Weights of a small GPT-style language model, trained from scratch on English Wikipedia.
Size: width 224, MLP 640 SwiGLU, 9.47M parameters.
Training: a variant of Adam for these matrices, 413M tokens.
Each number is 500 + 40 x the weight over its row's rms, rounded and kept within 0 to 999. Layers, rows and columns count from 0. Numbers have three digits each. The size before them is the row's rms in percent of the matrix's.

# layer 2 MLP up, 640x224, rms 0.0457, rows 487-528, columns 112-223
114:596495504495439595487536463426538491481545506548569500535532533505530521517504549481485459461539409504544470471460501473383474518582519563484523447474486515497472413460517490558607477502482523571504481453519449513500515457433492596492500486479536511556528507555507518559486455492510485488487498535471445503546542556518496471507544495466
118:476506467538511547550509551488529427410520458453506470542507440530536544429428507516456507486469521528525484456578517521410445501487520519411515525497545466473549530558582520522481475545485467508509477515525505438480526568501479478531486449469516446559495515499479478475548517632486526546475530487471484478515500613510492477515533572550
112:469462560484493437595528530571487497507525455489463506526495497437449507539509470545473530449481537453414454484524522571516518400502504545551485529523467448552509571503499497500516530422506558524466525450416457564564465561513516503566502520532517579555513513426499474550483501458502552452526457471473486513457428520504473560482537577509
059:499492482473518467478481486466491545446470508341498473472469457445496502461516541504627540461487499420496464507563524480480470528483487481515512581552474476501493509477523482506444493534553503499491513504487492517566489505469551426511503538427515487597477474557498566505451510430494475469523488533506537501500387421539633519501498484458
150:456562469480508466482499497515465432457514533406524568482489417444489494420471477399440525491453497479452488491528457515517543477538476459415500461478481471569457584451437546497516548474453533571513506475463506512484540489509525472522525460486578473506516514433454409464483510551467504513440450538524518547512420487480482490552580485523
132:463490534523574538524468503511544526407452486470459445519428567475505438562471413519550502466510482531526491501503493527488563425500520554534518487544584435470563514516492468538550544482563499488536474530494496512471471473560503482546573516541522482495448542546459475449496407505476418438550497490544508506395586504498438451401502518484
031:450489457566510479512490471485552533463549454503488484521504496508507526533540505475503648453485473389429580512576445537513559469508495543526544524495563499523487533547471545538502503486509520467468497493530537489465526530465503500551560503511520499466461571432522544448523511537501449560489466427526480476497546607492436537493416573471
176:527553561463552503539453506529502452508555470478455514454569550433506483457513506520512532537494499543438549530452514437431503529575497516449412516519573512473544492557568548522436478524560479496483461472532510516465363430518478474547527365544446407574545482567515495522484553509461527458543478479442486554490480503530455518561516512478
116:473524526568466474484545574536482464537460554449506529469558494445467509476526499563518535534477515483469556524532541491526473546523489486538513452505452519557574470522505511492542495516552520482487582486461450541557528508500472583454504444552516493481458441498504503416537506503506543600494573562469475444508571501535427486478572478494
115:538518480528442512509499525497454522507450631513467519467441545550466491530486528528519489476504446517565452479488484458393524549433534585543469528494545502493501464481550458494511440516556481394493527547514470512482486473504470400517489599485542539449508517506526492480507520439473484440518424563503538503537476484507521543515510481535
065:404544557490535469530467479466448510545549497504500439564495538536481523521487492488497518450501579497603462537474571587443469478565475566430500422505513544516497459557540492433562477487542484488498537478534487521503477463440519463581465530473537460567507520490463478459501520481520440361505457553506531493505442555507618545533501498472
111:589485424523478480472552599485513525493479448459434537532486442507452515512480504602514546519492572441533524508557489463471485511493505505490521510555518508498468543550543467527484497552448514438509483529504517461539462560452456511510459555468441504469544466518564499588428479443454535543540471467527497494437497449507490490491452527487
035:566534498520481505527540522455478451455457470472461484500477457521493486456497485558508481502480562580443472493492537496537524501514544446503537480562525528517466480544513536546406505470531537523491480442488560483472494499500560512506493505498509519487592507519435409419532507509472583523511510474462473497503477542540432501493406517584
118:489517506505520559464500512404523453471467437539467549494496517552571518500515502519623453471476495534531478531524458586448481445543456518471474536511523499500517479548570516536494513478563485470510534522488496533529523449467412443480456519530536463566486500502507425493506504512476490389496521447576464480480476479512545478523504486513
192:505572382504491422500436479474502476552461524495542503497448494480558480511509465507487515484510517530545474533539467522505573474479486495543505478530539506563539505498470589438516465473529541405491532475538466478478455551501459447498503487483520533541438443511510550513462483574484461496515497503469431504484438489516509514572499562510
134:527529503451501515502570498460363504473535486514491465492466504533485532501511431467479553496499513525489475573537472535462511515502553490442448450456514505498455514495511513509467543465457442526518550528502563489472388483485500496516527488515450472474478505485524475507485496535479403427513425425491544549447373573548546517469501507521
071:509469539499451473499455538542551542478511560540474536528445484515538502533455538500355485514557468540524492499522459490553549471436491477544526491465547497511494503587526530440470498453428503453480502484494526505405570491501478446536455429515512537463549508506528510484461508553442471537479425507487409505502593481480499496541374464452
048:519488462607530508502491497442557539484423442518525511487514490515507503515525450419626428559478554417539454534659489487531470507483535439491549483537495545507528494473545505518497502491377452487489477456446536444641499483511479564537527504497483524539465532493493509456503519487532491534549542526511524510493474449565372548564484519492
114:454542505616503483490495548574553430510498528477465501434477439495496502503526396525553521508529445493450463513519441440474482489507464429509473583518508548539517523495493486454469564575479489536496539524514432497508448485567453546472455564540546503455523476534487461503574520447466497440476532493474513518532485494486511594456465505561
043:502508492483493479499449505521463548452517528329460469584498461494514477484522599488406505567509538535570502517627509468573471547493521541443507473524526517469511450488426478434587525466555472524511500465488470511424463519478590539415510497510517486516580439463449552490522509460557395480506449412506524541518465563550592467461449463499
035:475484491456480481487499539484498536543472531611503523542504518501457503470510538502647626513509474575549496508433521465515493529494495477506524554473558463500529475469451475513464565483491490465484541476507471505534498457497509393426551468517489424441552454537520558499480473507443481501518518541480506505542513658516524483496495487546
052:527485439483532493483448547481545470478475398417505529597481558482487486510480438491536488615549517475441548503480512540540438508580478476465460581553463497540515523502495522496464519490490499517504609542497385528497365512544491432432506473456459502508462470513532547505524480459532546544507458584470480503507405473488611408507523498479
112:529533531535528528505535479576484530530528497590522529410443510579443521563527608573515496492473520481521464474480484384508522551546474447580495477479497539544525450450453492473486487494521564525499464444523463491533515507559418549495473461453472556514447472506481539610490503463521477520481501513427452430518480491457530528498535416507
124:498532467524439536496504480504552439496588456486566536431475523533506493477488403528462493423414471524506504557423521446451485536533515548529530504577532519486529454465539460487520472543457591385504498470432525468543487444427496558457462553554581499560551546464481478453485448455507494474469561475485443422435484498545582525537533469522
040:506546510559480519494514623496588494491480502520543534436505433530499514505482466554416461495526502521519486509557553417507514538523471497551485614513546443544539525513479495481530529488507489525495459547497523513486518532491619518568483484553481542484518529474496488489552544465500479488519565413538442491486556473447381544553544478545
039:509438505471516464515585540547452490469521490436548479509522487538487481481551481513435463523475444542434508567530496513512567446494512466488523479492425514455501481541452487516481514471488505489487451517505527465552485505506435517532473503542457453522423482452543420541443482501494522450524384509436452517510452347498543478522571434398
074:497512446451470483456478385552452525489540397504508476484579426469474497472512409460557434483544466503565456497441547460496452466478533461505506535545505546517510463488428455476483553531624503590505464462488539493503396490454539577493537552476464491503520507508496508470483465474521494482500473625572589513483479546519484557479576461462
146:509471536536491490481552494485468475552538509469455509488532541463490538479489513544512491580514552456486556503518453477509530517469406436577498511477498514494525482506509470477433486488530510482496513451415445496529491472480411544453529479529522579501421477519521507552482440535491560524543468403437479518479524486530488471430499519516
030:534523481472502513490498449422553462549559556481456516457446517506499492523542514475399430450562496579501508507553551509478556522499435389469499460441513525463502511502536506480530527483458487523492483513520522523433498479504490435508483456494470517389477544566532596524518556527527514542512473540503495509480499392566492372444480469495
119:539503460513469494503475485478454473468469606516486440573464501508438559505503474433485557476434564528472512512523401427560530506527510542462537480554517582487509410496546461467471432477379477425506530515491536504535537434473556500546513495532515516500481436511455528423467514389540445495518516545466469484547478611571456450465458533463
038:533525484467507514494468451551476533473522501478473481496508496516449515520490483511350381499456482562443489505535527478533444543562478444528529493441522473524497530539505519447592511462460523491514466469482525519473501522504574524479473508574471549515523511511502418494512485473535504447499527544554472495490502664493514467473500505544
132:601499512522473465549506536479464494511425516480547515485528579440516495524556481462489510490557530561519511468474451502481518508464539471488516459466451470547428510493434530529431489504483522570491504492530498508547376520548510535522509567512474465557527512481512505477471463512507563439470413473450551590469431456499517489496490532461
109:565432501457520553471559533440444554494499598569530447578487532553622554491489638464472482500434518508493467496532497481471463500528527487508530479453519451479535513543474496492493480562475527545474481562444512489460533516538522443516477472507542519521380520457519502568542546428534541489500494523489477529516508487485500477597520517466
172:518552536506541515508436498583527463486543485456459534472582521459497437488501550497527508565479502567469589492496489510478422507572541480471402538537580505527501534544566550516433498504508478487475491456530460529518359455486516466556493360513501436573557483516486524486460495486507508531568478509440492547531493469528472492567508541422
030:515504530486495495500503537471534540512487500567459527589495491453519479510491473494584495522510485510473485480453497504523504449556481441551506602524500476551515476531489459461507481496477444512522467519486501516420554481529544483494481512488483513454478510431479575455545517541458502483484505577526485490497541416485470536541528547513
038:511483542556557535499467473476449459537406556649481498480506522486439498485515513471651493501518529569529480466649494516539506490437522530508497513503474527517505463466483522515435517463470561577512468477484544510492569532528518497478472475472495491476440413495498588516529477440473484522478437486480509487539542434474530530525524516504
122:448453564515515480480492502503478486445525402531446471537556462537541494483510545455443420504455504559414518523584505473517513503541496505488537427526418550491492517485506523509476465484468511505517486474533458479542516455452533595523524458482491522510527484465462535531417544508503482496494460446478537530532492436502454515455379502460
126:556475502521530522484489546482441467530508587496507461510482505513464518459494493477539490491533554497499508481410482550422432524554485527466524436530455528486539451466556510453516506546440539551492533489541542547573540464472483526531478583520496524459483491522553501512536472459524456467507511439497483486563403473474515542523465468498
112:457493500456514505492468467500433472437527450482492484507552464496455483492482548509569420480596491549496565493507523532429532441578507555540511570517463496483464468533474465501551471425501504596529505489528496502419443478505502523528547481558502464531496511493506462415519460575587440385462420481554495520496449443489447517553490454483
037:530507536550507502483503480480503540572544526462522495392470593578478503534495542488485579457477502464483491425530544450515510512444500572498382485459549489508502477465493500496524529520536523457507531470518501497489475478472446429521455478487485494570521456560506622495548504475463487471512435504499460498474526470520446455501518499541
099:499566481496511498506441535496475535504456530458541513503467478511465507526509543505445495502531488436502457536476460539568486581485469368557520495537529464560521547477450536514475554557511465517502461518501509504477429508535604477421527467424552476457558531493527514520522509464484448579520499478461434474489535469506506514506429532481
128:460429498476445455506513484425570499524444484555540530484411494530517536543503540503489460482463428459533476476519495483486539449443437488530538431455509488447553515513510466505569463491511520485512516532543558512478607526433471481475485564538489499483471494511582487501510470535491456457480508430599486507485577527452478517464478533544
# layer 2 MLP down (transposed), 640x224, rms 0.0432, rows 487-528, columns 112-223
114:540483474483493464538483488468490507453472462438518580500523532479476499566542444519527516515568517502468522525490469405542516494502585464489466573514531607534549444518500534522475524481508488483523448511546554419518517501547575446479496481513468485534449486474525516511426470501500500449619460470484516473468503475534481484518472525516
129:560494543528507443528467492482444531529499531545524503456568571498460413541605484514471561477551489544474518519434492539550531470569493503557487510498458556527413412431492494473525502475553500536501522547445541539524430507494466533516455485504463469503529502525515495548479464430514505456604455476558585538496481506487487473506495437515
134:517512477503516478482410500471443537526520501531531472521431509527521435463532414484460493454570479497470519509522516520496527553495533565479489460540527541520455519532512454481536495513516519483664504523569537527482466460465512525512519475475510452488519447474458462457514543515520481558487501486474453466482489506465508525502499399445
049:484520465438555433540449516479448481568545525456525406486472464518493488444527463444527459544459505518437548448480489525461513470504570428496482459455496513482490481513534377508448499499480460476445529422485526565537449489526481542470566523397490550465530485504552515523457452514477578521513444533583529558438442505485514529522456502476
140:471553501520446483359514505547501396484522500492538545493490507471476546441439513463480513459526494490486431515443480488514550470539466463505499494475466455565461572551451548454480481471497484569354494488465465498527534475507485447547515495484522475473551499471464441446501460509417554526432474524538523505459453407499474498543536488470
129:438534509521536480806515569520481503475439533441500446472463505473512531488467474496511494395501498508499484487533493500459512509459518490568541508536496461494532596491493496486494542501534564478682534472473492494454507496575479525506506527525487473506471500546494492462459443466457456459550504494522513526447533488449502496488482508462
030:484460483493547557616444479502540474498535468516495574507471476497487534544494528509474483539448530486488496551522526550444495584525479551468466520426558461481490520488528454490564511457518513435548513585508456515471522488482517494490467479525530441492517434446526522508515473476492490456544509523497521541479498524547460461479602481530
159:549500513481513548191503493451511499543495527524547439542453491466424563457549469485457484477547453534488481492457526465427486477460478481495523543512488538459508506480526509500525540573533485474331543520467522542486564478447474456541482535448559499473454525511516504473546491480496426515549536445557448464507472554459499489489543529474
128:483540465550432455452449525480446456517399536528500541513492539489434496515601590502481496494446484447556518518457494493537501559498514448523517490530457442546574488502510451499534571448500537480468560454564494552476532559545443521418459508527544500573465497524486465477534544492477532560479508499523462528517571504532533494538474527479
113:440451515522449473716468507506498495478520502479533455500483508571551550508436499482509557511436576469464511487564465520499490441474489539522546591528500430502544489550508490439510432491524554497513538521533516514493448454515470498528534532512482533538487467479491508450467604557475517519524478525614499596531466465487520485556514483432
067:550487463476435531558488445438535444530467459484542520526552515495386507517496515505487526544468524525440540589444516506485485502494443446468472582477512505424555547524486518551555499518548455420563515523618480476505534488507525521490496551497539521527580525444484593485485592452492505555450483528514502503527517446488492538509490475454
120:543471460526472484346564569471540506501475508485425473507480497491510535537415498501473561498460542467494569464518540461500456569523506517476532475554486486492446505531505522554486518573466501526516493424482462456542509518498460538439498530442407497505521475558556508589497482471468503449520443468505521498430470539526501459488510521524
032:507425576422470516565493466460536451443538433477447517545501503560514524483476514485515542468488498426459427492552527440521391468392522505531515420497509448544496498508498464504483468512467605500484534408488502544491475510470463518411547507517494453519493476440556543466416435539522549476483512467473509573535471454515548501471553551470
127:500568500552543473531533495447512535559509508555477588483484564511545508475400496469547485509503557503505532539467439524526506488500454481476530487470472565490515502462475539564555532415531538491601495474478459481545539431536451452459531511505504438508477543476537488473518552546477482533442506522501539470521496484499530446498512527488
166:555521436490499530235497519420549483513456495516467524523479487437533504458523492473524493505517516498491474516501523467462489530522467500494499514520530580486543435457414556514484511528498544422358514467490448505497560478496494438544397497451559553488530437546495545529502529542511528502489498497536431477494471507476546500514506524478
131:532488509573596452394424532542523500454507521499471428474547490445485555447475492525482531571483485509504490449464500519500467500493448517565545513476461503505528495525492465444498544497475486500305527444496525530511559535510464503516453489545515541539545425549436499527483544463516613529547507556512447456498507526422492521479472445484
073:423513455513476530556516490495484526512445543463483474522482464507484541458495431473507501522564463482412535499513505548509455477530442517512506526525516476509538500549481492435519496516473396551482461564556534535468514516499584525505501513493456501548549542502570481462522519544453485500503519551537506483559503497545499494471570437512
041:500524477554473490388574575521536481467464495469496423539496453510506458485544518510523460430551566501488488518495465487520492436490523520519498528503520437490479532483503468438479568505540494489405464498449606486468523441568473495464464490453490527506484502485588520468553496469633476530507441475493492480513535512465481486530509496461
110:475392477459510469397482471501522542455492489480555502484525551504588476531462493475526445536479532511562476514469498509539488475439546545483465549500483429522498477515454531571485447456531516443460564538494485509529532540473508429501484475527519479524486510503455507506401525541549536505489477518488543458529513507531534403460459522474
036:559496512502486513468467427539516518496539440504479473470491499537485476438524502544515501531484516523533472515484489502485558476452584565499453471461496582460549492492514547509539483564517441438495465474549539494489483551583443452451505455492506465527530448521539507530533511495495451580507575531493507529518452465483522552541477420487
030:434466499470502465497521502500540494446510446502459492455437516457483465520488491593575473567510419485514548436452456527446404484489518409466503532461523533415454485543478532485469474573522494566488493557527471462551544445516502500564482469496527460502485528468511450471511517463469481493505504474482492456516527487534518478528541501466
048:458440563528529489523522450520548444483522494553420393497500533480532482463531458426548538467497448485489512554498432423488539494467514517546555510476507503517489522478465517491559482497581548533444529548457571517514514498491509458486513429465543415553419510426457498439532563511541500436493436543536496495523539496491471514463505577455
114:519467497463438468589496447485469539488515458555472483521502513414527462516469515440483539533440495511471541440467528510464476590492586481456453557563504528530466631504499457489473452526490466501519482519526465520529522464425502518433560486459545487531548452474548561411470501524511531537482491541468543539507491539577499474507490519520
120:564462463516516521573437531530484479563537476484550506475521488478519506489479453464458503462454579459455487560449519401498549529493534460506495439491484517513512539501487440539570476410460510450550522518501520421542486508410491505474561478563484499543498513519491533500458485470516511553495506545429429443478443499516505546563488521509
038:453414544592439471417493492476470474532556482495537467490492491518502510457475509521489497515462528506502554570447548444475544470539472556527549605538452470530484564465458514491487484480488447511406483466481453532612472483471504525544509507526450476509446492554443434535518519548451495534496482517464470590489470540555473451462487514519
039:520526484534422490411525477536515471550469520505457410499458497442521466487486472500472495453484534449484483455516476514482514445479474478528495498484574508485453573510440421506517531547547597586512558510510457456500533599531509534400491511515463467487556516448444537504478446490482518499428548578520545579526489515493465534484505522500
082:541523544458541466471556473418510528516483490426505474488454489479515463500436454538501522546478522559536577474517511565498454549437438542551487426427449533477419448536505495518518512491527493441480424518482529447481538473493553358480490526551545519562484481499538424458484495455538583480534497486521525463493504530514558549497503475475
169:492471457461478529578492521494516475497442530497540566536501533572515541565485490439486496471493457471469433506534448481535445527512548539473545484519537432450519488450486521493460512520442509502475505540477546484426474529580584495528514587493526475501552502514555520492505583480491460513358539581467559462498505476437501460485500499488
025:536453517525498539552440477487509543532509490529484508519488511450503445527632483389402526514531452450505540472531486498527535415536503530487509543514485475501497505438487504512461501470504499487554553533447538411494518484525502465421515531493519462470524520496540498491463515454505519502501481422504485541521449364510505488546494466510
126:521485463576582484492523522496457482550449496527467554541533516503526432556440499562514472484501525507511503528625489446503509503514446482495463478504490371533521527501520504432498527623512563470449481481553551560479507442524460479498490498499511496531508510475576542505565534510490508549435518500524500525494489478419596488507408464510
028:535468443592489539519550523489506551437539535447452504544543496578545555505478485554505430455497531572499511553521452501515498453504484543486514496527489431523458454545438514484549510539486507474540502549557527544479514479489456471518465497436532489509517501466493511450549492455467475467409530510449510571442530466566502490520479515477
128:542536515516515486360467501445545477520463563466616515483503522535522478590528493500542470499525473566512547482552458504458475519525492451488491504503490506535457546462508558557477545474540495526312429534598519513543479503542521531446485571505501441528450543460548483492503513488517538475473492475517607588501551435478517469477538532514
125:505551520507498540533488511426461475533433497449524547464559500534445503572479482572471501570487507520426510495487519538478499474562480502558491508505515521544524434422528476568432557476543501510520477525459501505540534554456541479488503499460509478567523472501487546473507582508422582502465493510501549463537472498536438533443511531504
152:560504539502495567207492518459539523523507467482516432520463497471439566453539486496494496456520453528491446523498588501447495512499513488506519547518511528445488513481523509502534564558535486479338534527494531535493505474455475456576468494468549483495482515519493502479518481468467429531571508465542460495547461533519508447468566528473
025:499556458538500491559450542458522511440532496477519500488538531527576469543532523517547471466438527527512507567556481459531552486512417457478498479467464555532512446529482441583517511502527543518461449520440410430479511505521462516514512494471525578528534586533533498511539506489470471496562539497470484486463448567516509494525459493546
033:517488450592552502455498472473452429474565529504531487519497525514474527466453459444521493539574538442503466488444497512470487484432461448454536559478458471572521644525449526533496513437477514611445555560547472469494512545445515518522466568477522502494548561527465540541521473477518538528564500507484475428518488421504540482542536555480
113:424523548478516496518510465540549485414506490526470477475502511503530511492437568519521536488468568525523500528555503487478413435462523505502485505536575509568488464446532504507472480534533446410395540476522448536449526567473522530441451470408510486501520450481529492518499474526514512456502540498491519514508526438481457445460469502486
132:557523445575508468687493524464460508522567508484487504511495452538464571410488486557525528467535570499495505532446535478522508530478437565487504500541512482491568479467501510459487462474526509515580417493556610527521505416494434543469480508502489556544447492536523506500542519479516527540497503499449500486553472535480469530469525487472
109:483500456474444473686527592530460528491498510472516549477476563533504516544514550519520511479454554558450495517486487433486552521451508453527552528499473478596498454447516564494460490521472489482548488495523502469436500448522447518484547466541485428510514499506574564447494484429470496538500506499527538518547512481446525470513521552468
035:482457508533424477532531473515511519480555517567493571476499471457533493440444435537486462469557495457496520511532506469462590557503442577499532444490484432557449466499530487497494525530434467484536485589426534479509466432539536429522432436475492528530454499552551591526557481560474535521430465473509496559503496559518530530498557495529
103:493530483488547487451441544525465521446437429553529478465475470491493501566526554521477466523482518515450471552501464567490523553488494445518504461545521527482439551491471527507524511578487539511410505475519460546515527473501497507507544421454516438535557488507507491507512521465492483500676498483535446559494529509530528466507446465437
127:501544481466493469775497533495479450429473462531543550503535510453524444504483513470456455482511520477481561503484451489516486516484530533515474489474542501496504453446533466473437477468462513537684494509564527475482449499506539513476532506521435510445448463492522489488492483514483508488483505447501559505512535500480523519541448488491
# layer 2 MLP gate, 640x224, rms 0.0469, rows 488-528, columns 112-223
121:358519492513481461508520535535476437493445395466472551504426460453462516503431451570476489478500480477498510522599522491533453508435473465445545523473493448510521554598492481535425442505432542468477390430464505451477502514530554488502503479469542493493514499510447463436528525469489519497449565508492503470493550495503510556476446543516
117:461453544473488515548590511527503487470480494505500463497569524461472550545499549553509494475486525466486448456483441555523520461458542455518473533488436473516501505480471474514473496484511535506416475506444499530572558589544475461552491538603515578513472562516523539577535506441465558453530498497509572530484513490495491524464519570522
051:471511477480537484486539484408510512545506521509519508432478481550488489511523493514504344499444504547486456528440520449446506531473507516514465482513498498496573482489465489526480454520555518493487525488494597500442534518542426423504491542398461549465460494513512539490503449460477466452491544530454483545490506355548422537483430541527
150:517501491490549529510479484429499556525511485551487461476558570518539491534559483545563497507497484493518550476531528546502483544491539547507503514503543544424510443496606483479506497536568456444478543483494489493504431495480510542478462534547455508475460523541555552512488490455565494446532544474479488488493520535526569441466423506462
130:492520528461539599472449474517565532421466477513487511507437611516499412528440460523560500515499467501465552462509451535515586470551495576522469491517543472409579517488565454523554525437509467477489459524536534504488478503489475507516601533559484470501523545500458509469536382531465453427482473481530516561416529478520502470470524560456
034:490477563414497464520482567490343479534504493626515524483532474447543484487485523462473433393496511531465527549388507481440494482440525525522553516511544504488527554495522465465471532487485508400518528455510536487489472522485473505446488504486591536450512506521498493509484535527485476530517510516531540471495526435499637547532519496516
199:506472438543479524442542467494490536498462529517526476566421442543469498531500539473485459476518493444523462463529512536562515534417503449522595479501467503537458468459443473506548541490433495505528557566489488501535629574473514534455487602475524559427435481482494537457503456477511481554439495504589484452524537473449540499443496509521
120:513459530508550559520545533481481502549518486470502454441504559619501539523471449523482524522501519523502452509535435583504489486454526407590515471432606516508420596491569495419570479522475404481494523536432559444510507510489505496491528500498526475435588518532514509559511453478516503531504476521454494551492498508473470474486508535485
108:494575487455460531516536482486487542474458542440503494504458503536594523510470535560433491458499518573512498500518465539496517431423523539549570634493516471542508494543532495472521455490531499480477507512518529527485538434508472456515521568518529499500481497462481460477466517464508483478535507526564424508477508463522511528569532495528
072:431481504487530498502504469495499556595524488474483496592485473541538523469496465484427512496493514490452471551442474598564485459463504524480581454478453510521489444564502511542539509507479508473493510535527514483498552504465559438535532515502578489468457488551473555483531534478478479491515481501548529468510573458501446507430533483533
110:418539536482518546512457443492498475520510582519564456518528555546504492523527509379567507531522455523425550500420480560511554480436532505551524522423473449499548495423543483488572510442547478495446524513464461505466484380536519500493534501508535526512514550503506521424526575501519505481448524606488511477509499520432481476456503486560
035:479500468458510495517505545485463523466541451553522458429496491548437501548475399505451518503525535484486527486436523504476493537563544497490466427535515487487523462538472520474510473568510509537506463515488507488600511515521528522537514488463540554557491548457499382497461486532476485482479557440520444545503516384474489560436435514499
120:576554488573493444504560550473480572541492462599474566504532567524544489456488537448531503491495556561509527534435529523518491472494505556501526448471475520508436430462496547575459559493502559506496448449501432536497513502506567462486515500454539443459456557482528480468405504481472525546492473471507536536568441504528508472504487568375
211:470430599486517580491581515525513520489531471495449505508570519515468522489501535488528513551490475476432537472455514503491421553524504491460489538472481506446488496486515431550497533517458456563498451518468527530529546476495554545503510516523478469474554553507471476471542525438536531523475468509513564498531566510483504482437519420491
139:459492449497471483500468520526497509507430460430478525452481458443421501550517610537457419532492460447490482434496570471573505484497516492507537499560462490535492482502419564467480474490487523556487502439490498459477465504489508492499485564445566487455462459514513487476449512461504526553513497561470544469545489450440476469504467487567
077:519470469585469496478543512477526502472504478603493526429479473514531513478498588500466452563452499574485501484418507458525512502529531553541463463506590482505510488491484474468500503469538481625502429452494495471448512469505494523481469495465501541563536549440523531539484496606519428478533439492473494531510493468480526526500544472535
047:454524482498520504515519481449304490516543448457552518326549518562495485483475528483502515507521546487461538477596509528453533541579506571481513445464521507449476490480548498532528531492459512480500524561512479520429521535484444464542511441503497466469469510472532416495486515517521519471489416497462528482461526563495357523565491455461
113:508489441454512479555492526537508561487570412453475471606510488429545510463486442438529490445529524533497476527436541568500498476469488563516465487540501437540522503495462484486472542462544519538486399491509503465483430486507535400517528520523500468538563480482533516469456483514499553514485395501521585490482535556503541531542489521502
039:488523498499524459493542452433417526485472591545456523548479477584524496541508491446756481546474462538435512525409545484455484504458451494471486507545560483499508498492461449450505477467531498549507579458515477514535451507526479431482489548462532466497460527497522588497539538493520498457473481474469521533493452493494457429457530526485
038:558524425523516533516497485463532463513498434541517489543514520477479500477482507506387417485544498461518466453437496509473501485609466499476483444504508513525534475492414524483570483530504500563490416519509500502542471559517482432524470510494493451478501488507523519503545515478519482507517466496477492495492419730504687416482378510407
052:517533532525493525528522547448364463452484558413516493454514439488520504498502530467608532561568493522537457479489481528549466512555504493497483555463525508521519475464466507459500583521452499476500445511500469459525477447549402517538468502469508402486490550508526531454427539494526471477443486462446518443535557518469427505571525525527
106:531509488472501497515482529543513459523468430495555530567526477525538469506527509492499462521503546390557470508522489467508551442493475505509504546547460457511542522463461499515518464553585481472489511498486479474475368574573548513468474522495465551498474504491461550510529502465527531543476515555500497503429413513455490470560599537513
111:527500512510465495486519538556545462546439602523486467473459515528476511497470512580513551501459491512501477459511467508391521495531514542538452492460512475442526440538565471518440449470498421459510473531520495518502655491444446496450499460534513550520541509549486540506545464444477502519500586478519415503511552556500409561581594522518
039:455461498442466489523537498500522523541523538438410542453450493539534508511485438496391521420530515545527530440406512462503539505509505599448560353473562526552482439484478503484493498499527482535493588527487528517480543528490444454480491578464582479447515480477557542498539509494472493504532553472498465511487603409521531505446490469502
040:511493513543447498486527533531551539559544578502534513459508475546499490501493587489435433520508502457454457467555486481491487514455493437503528469468442522482516446505516531547448505468435496520499422509484562494491503515540471538529502566517499484531468469505449530565571504419488516591480535496452505508428514472428551511404518509541
089:449431508504472493505452512483479528504521504597531441486480552538542482480505517473507545488514433600465526555472493480534533499544511448437516493488596500528477536478462546498499519503420464492506536560495517509513508475501419402539512498533524525438486533446511509512497528477529558485471485418499530439504534518482274549488534461546
134:516483437453494483511487523518518507451424490509510549524455496535517515546505515506496515438461428549497452554491492504541477505555596565456491523531506458499526477453517502509501514526480487482475497587493577459471449561572576418517481571491477446501581530535490493468534541430451481494420560589530526480539489498459492473538492490495
029:524529520453519454488504479497444533443560480466520431730505491548510499503464569451531624486522486491513502557604509520487499451504497566502484457440513496530511505472458498538441510453440495461505527499507448521424508499465545464533488469499524476489469510488475474461487447550473531538454436470462490444485461433467470515502415542501
117:412501521517522525506534487517476520490512430424480470517551471486555484463488483459514461470545506528551485528523545623440507520526525541439469487523437490536515485542482457535546485518549488593512538488499497515493393556497450545518478521524512478504453465471532460519487545548516483437473436435491604511519448560471554547493454471494
029:505533472545560438519518507542542493494498440564553482412480491554520508549504548464378503492452487532463516550624524456600449499581485494562513477453513471501517550581547509480524476488475494509501438555499528508440474525498508458483508507501435504460496475470479592509494534605492572531523544471471480525493539597524550491428585513466
133:421550487476520551490442466502485516444596472434417455492454513572548513462465442517507527497465498452499470526430452519515537470489468498489490525600500509490560475503578484491564495524475507439519519469483531519426533465435477521514498431477523499446522469461468487509515515475503437555565534479535353455506525431473487485477402465495
111:502506486593492516530479497466511470518478418533514495451554480451456538551560450494551544526556456519511534579559447500472466510525485521481559527525541544519468478447502511563452488473475529522495529506486570468513562550516473535473498506486407473491474513550490531480473513453441496501465559458538576458562518540477446494521478505456
204:499478464490468553462563496453486544536441518508550461514439450524480541501499476493499466461551498431518435511479538487521579564439466492519591471467450498471494464460425489506582515512488518508518548550478503477482607563513492540436516607498508551442456477546531483471516498511493475481421494512565499447514533515463540486460522475590
031:507495492474490506493529525482485529466466453521528506622492480500445486486496474454544574501495527459496512461386551473522494516529499397532523542459521544501484533479493437501567492517482505567498513531497489471467529480515464526488527499567473485534454524513518426451469473458503537524467588502522524521506476651538586542539405491526
039:463472528536498501527478502472508460503487442451500515409528485486474500485497551442587426485539535517458496516569470489575515498482482510477540466463557524531449523496481540519549490512554472577507449479516455502487468481457527492520550480418438505485468485480551433498500495574495459502499391454456488529527552478494390522475441489472
116:473505569531475471475488492477564536495524541615475509443485535569517486449439522440443499492462511535549567475487499390517507495549488569525514470490433509489487494475576476413530486470470497476498461490503496496481594487442553534512480403474575509466503452543476506547425482398497509540493534502444473527516539498506529459441423484430
132:522507478538449511430551549506479485501546518503487509580486487535493521437521493532585531462564541525459510506457424521513514561519471503509498538533396491510498484436544521463550460507440485548497413540535566464498575454468476554470546548491519578481464481563558501483559506403523509584496568500535487480555500543426498580454473476522
100:508480514513517506464534496467433490433518506608479474515461476431495497489517506530553463528513515488521543521476497565538476452536466547471474490540548478408461541513507469480465515553400522503517531532492506541507571521481553481536491569471487487521468511574467545587586499501481490492534518484515454540455452462518455486513461551536
038:468462481517461549490484527489490500491466534564505448474487454511511477466467493535379436509561524496656510462471531489480494474466518504448508537487567448511487518496471514440460498507482483485484549430454480495466472526511535521556477563522500529435490489488501413539470519558521503501485525490518482519447514666569392572521444513492
095:483437528548483546496539512478501436497504534472519495459531488481477492451497423534495492480417481474560496436457532424445461508515483521529454586462495490463492433473517422461605541493542506455502553573481564488583516508491424494546476556589493544529437587469481464457531527576515545477503544564541561457488522536478554477469571464503
143:455445466443440487485549490511532463503405507518543546555502442517464535540519570481501399456502409446474480469507515478531547463461466528515527458481465460521526503461444480543546486508443504520506562551571537519503562548484528486424491550507482493475464506472547491454491482451510471444460508478598488463503573512415492494452491490621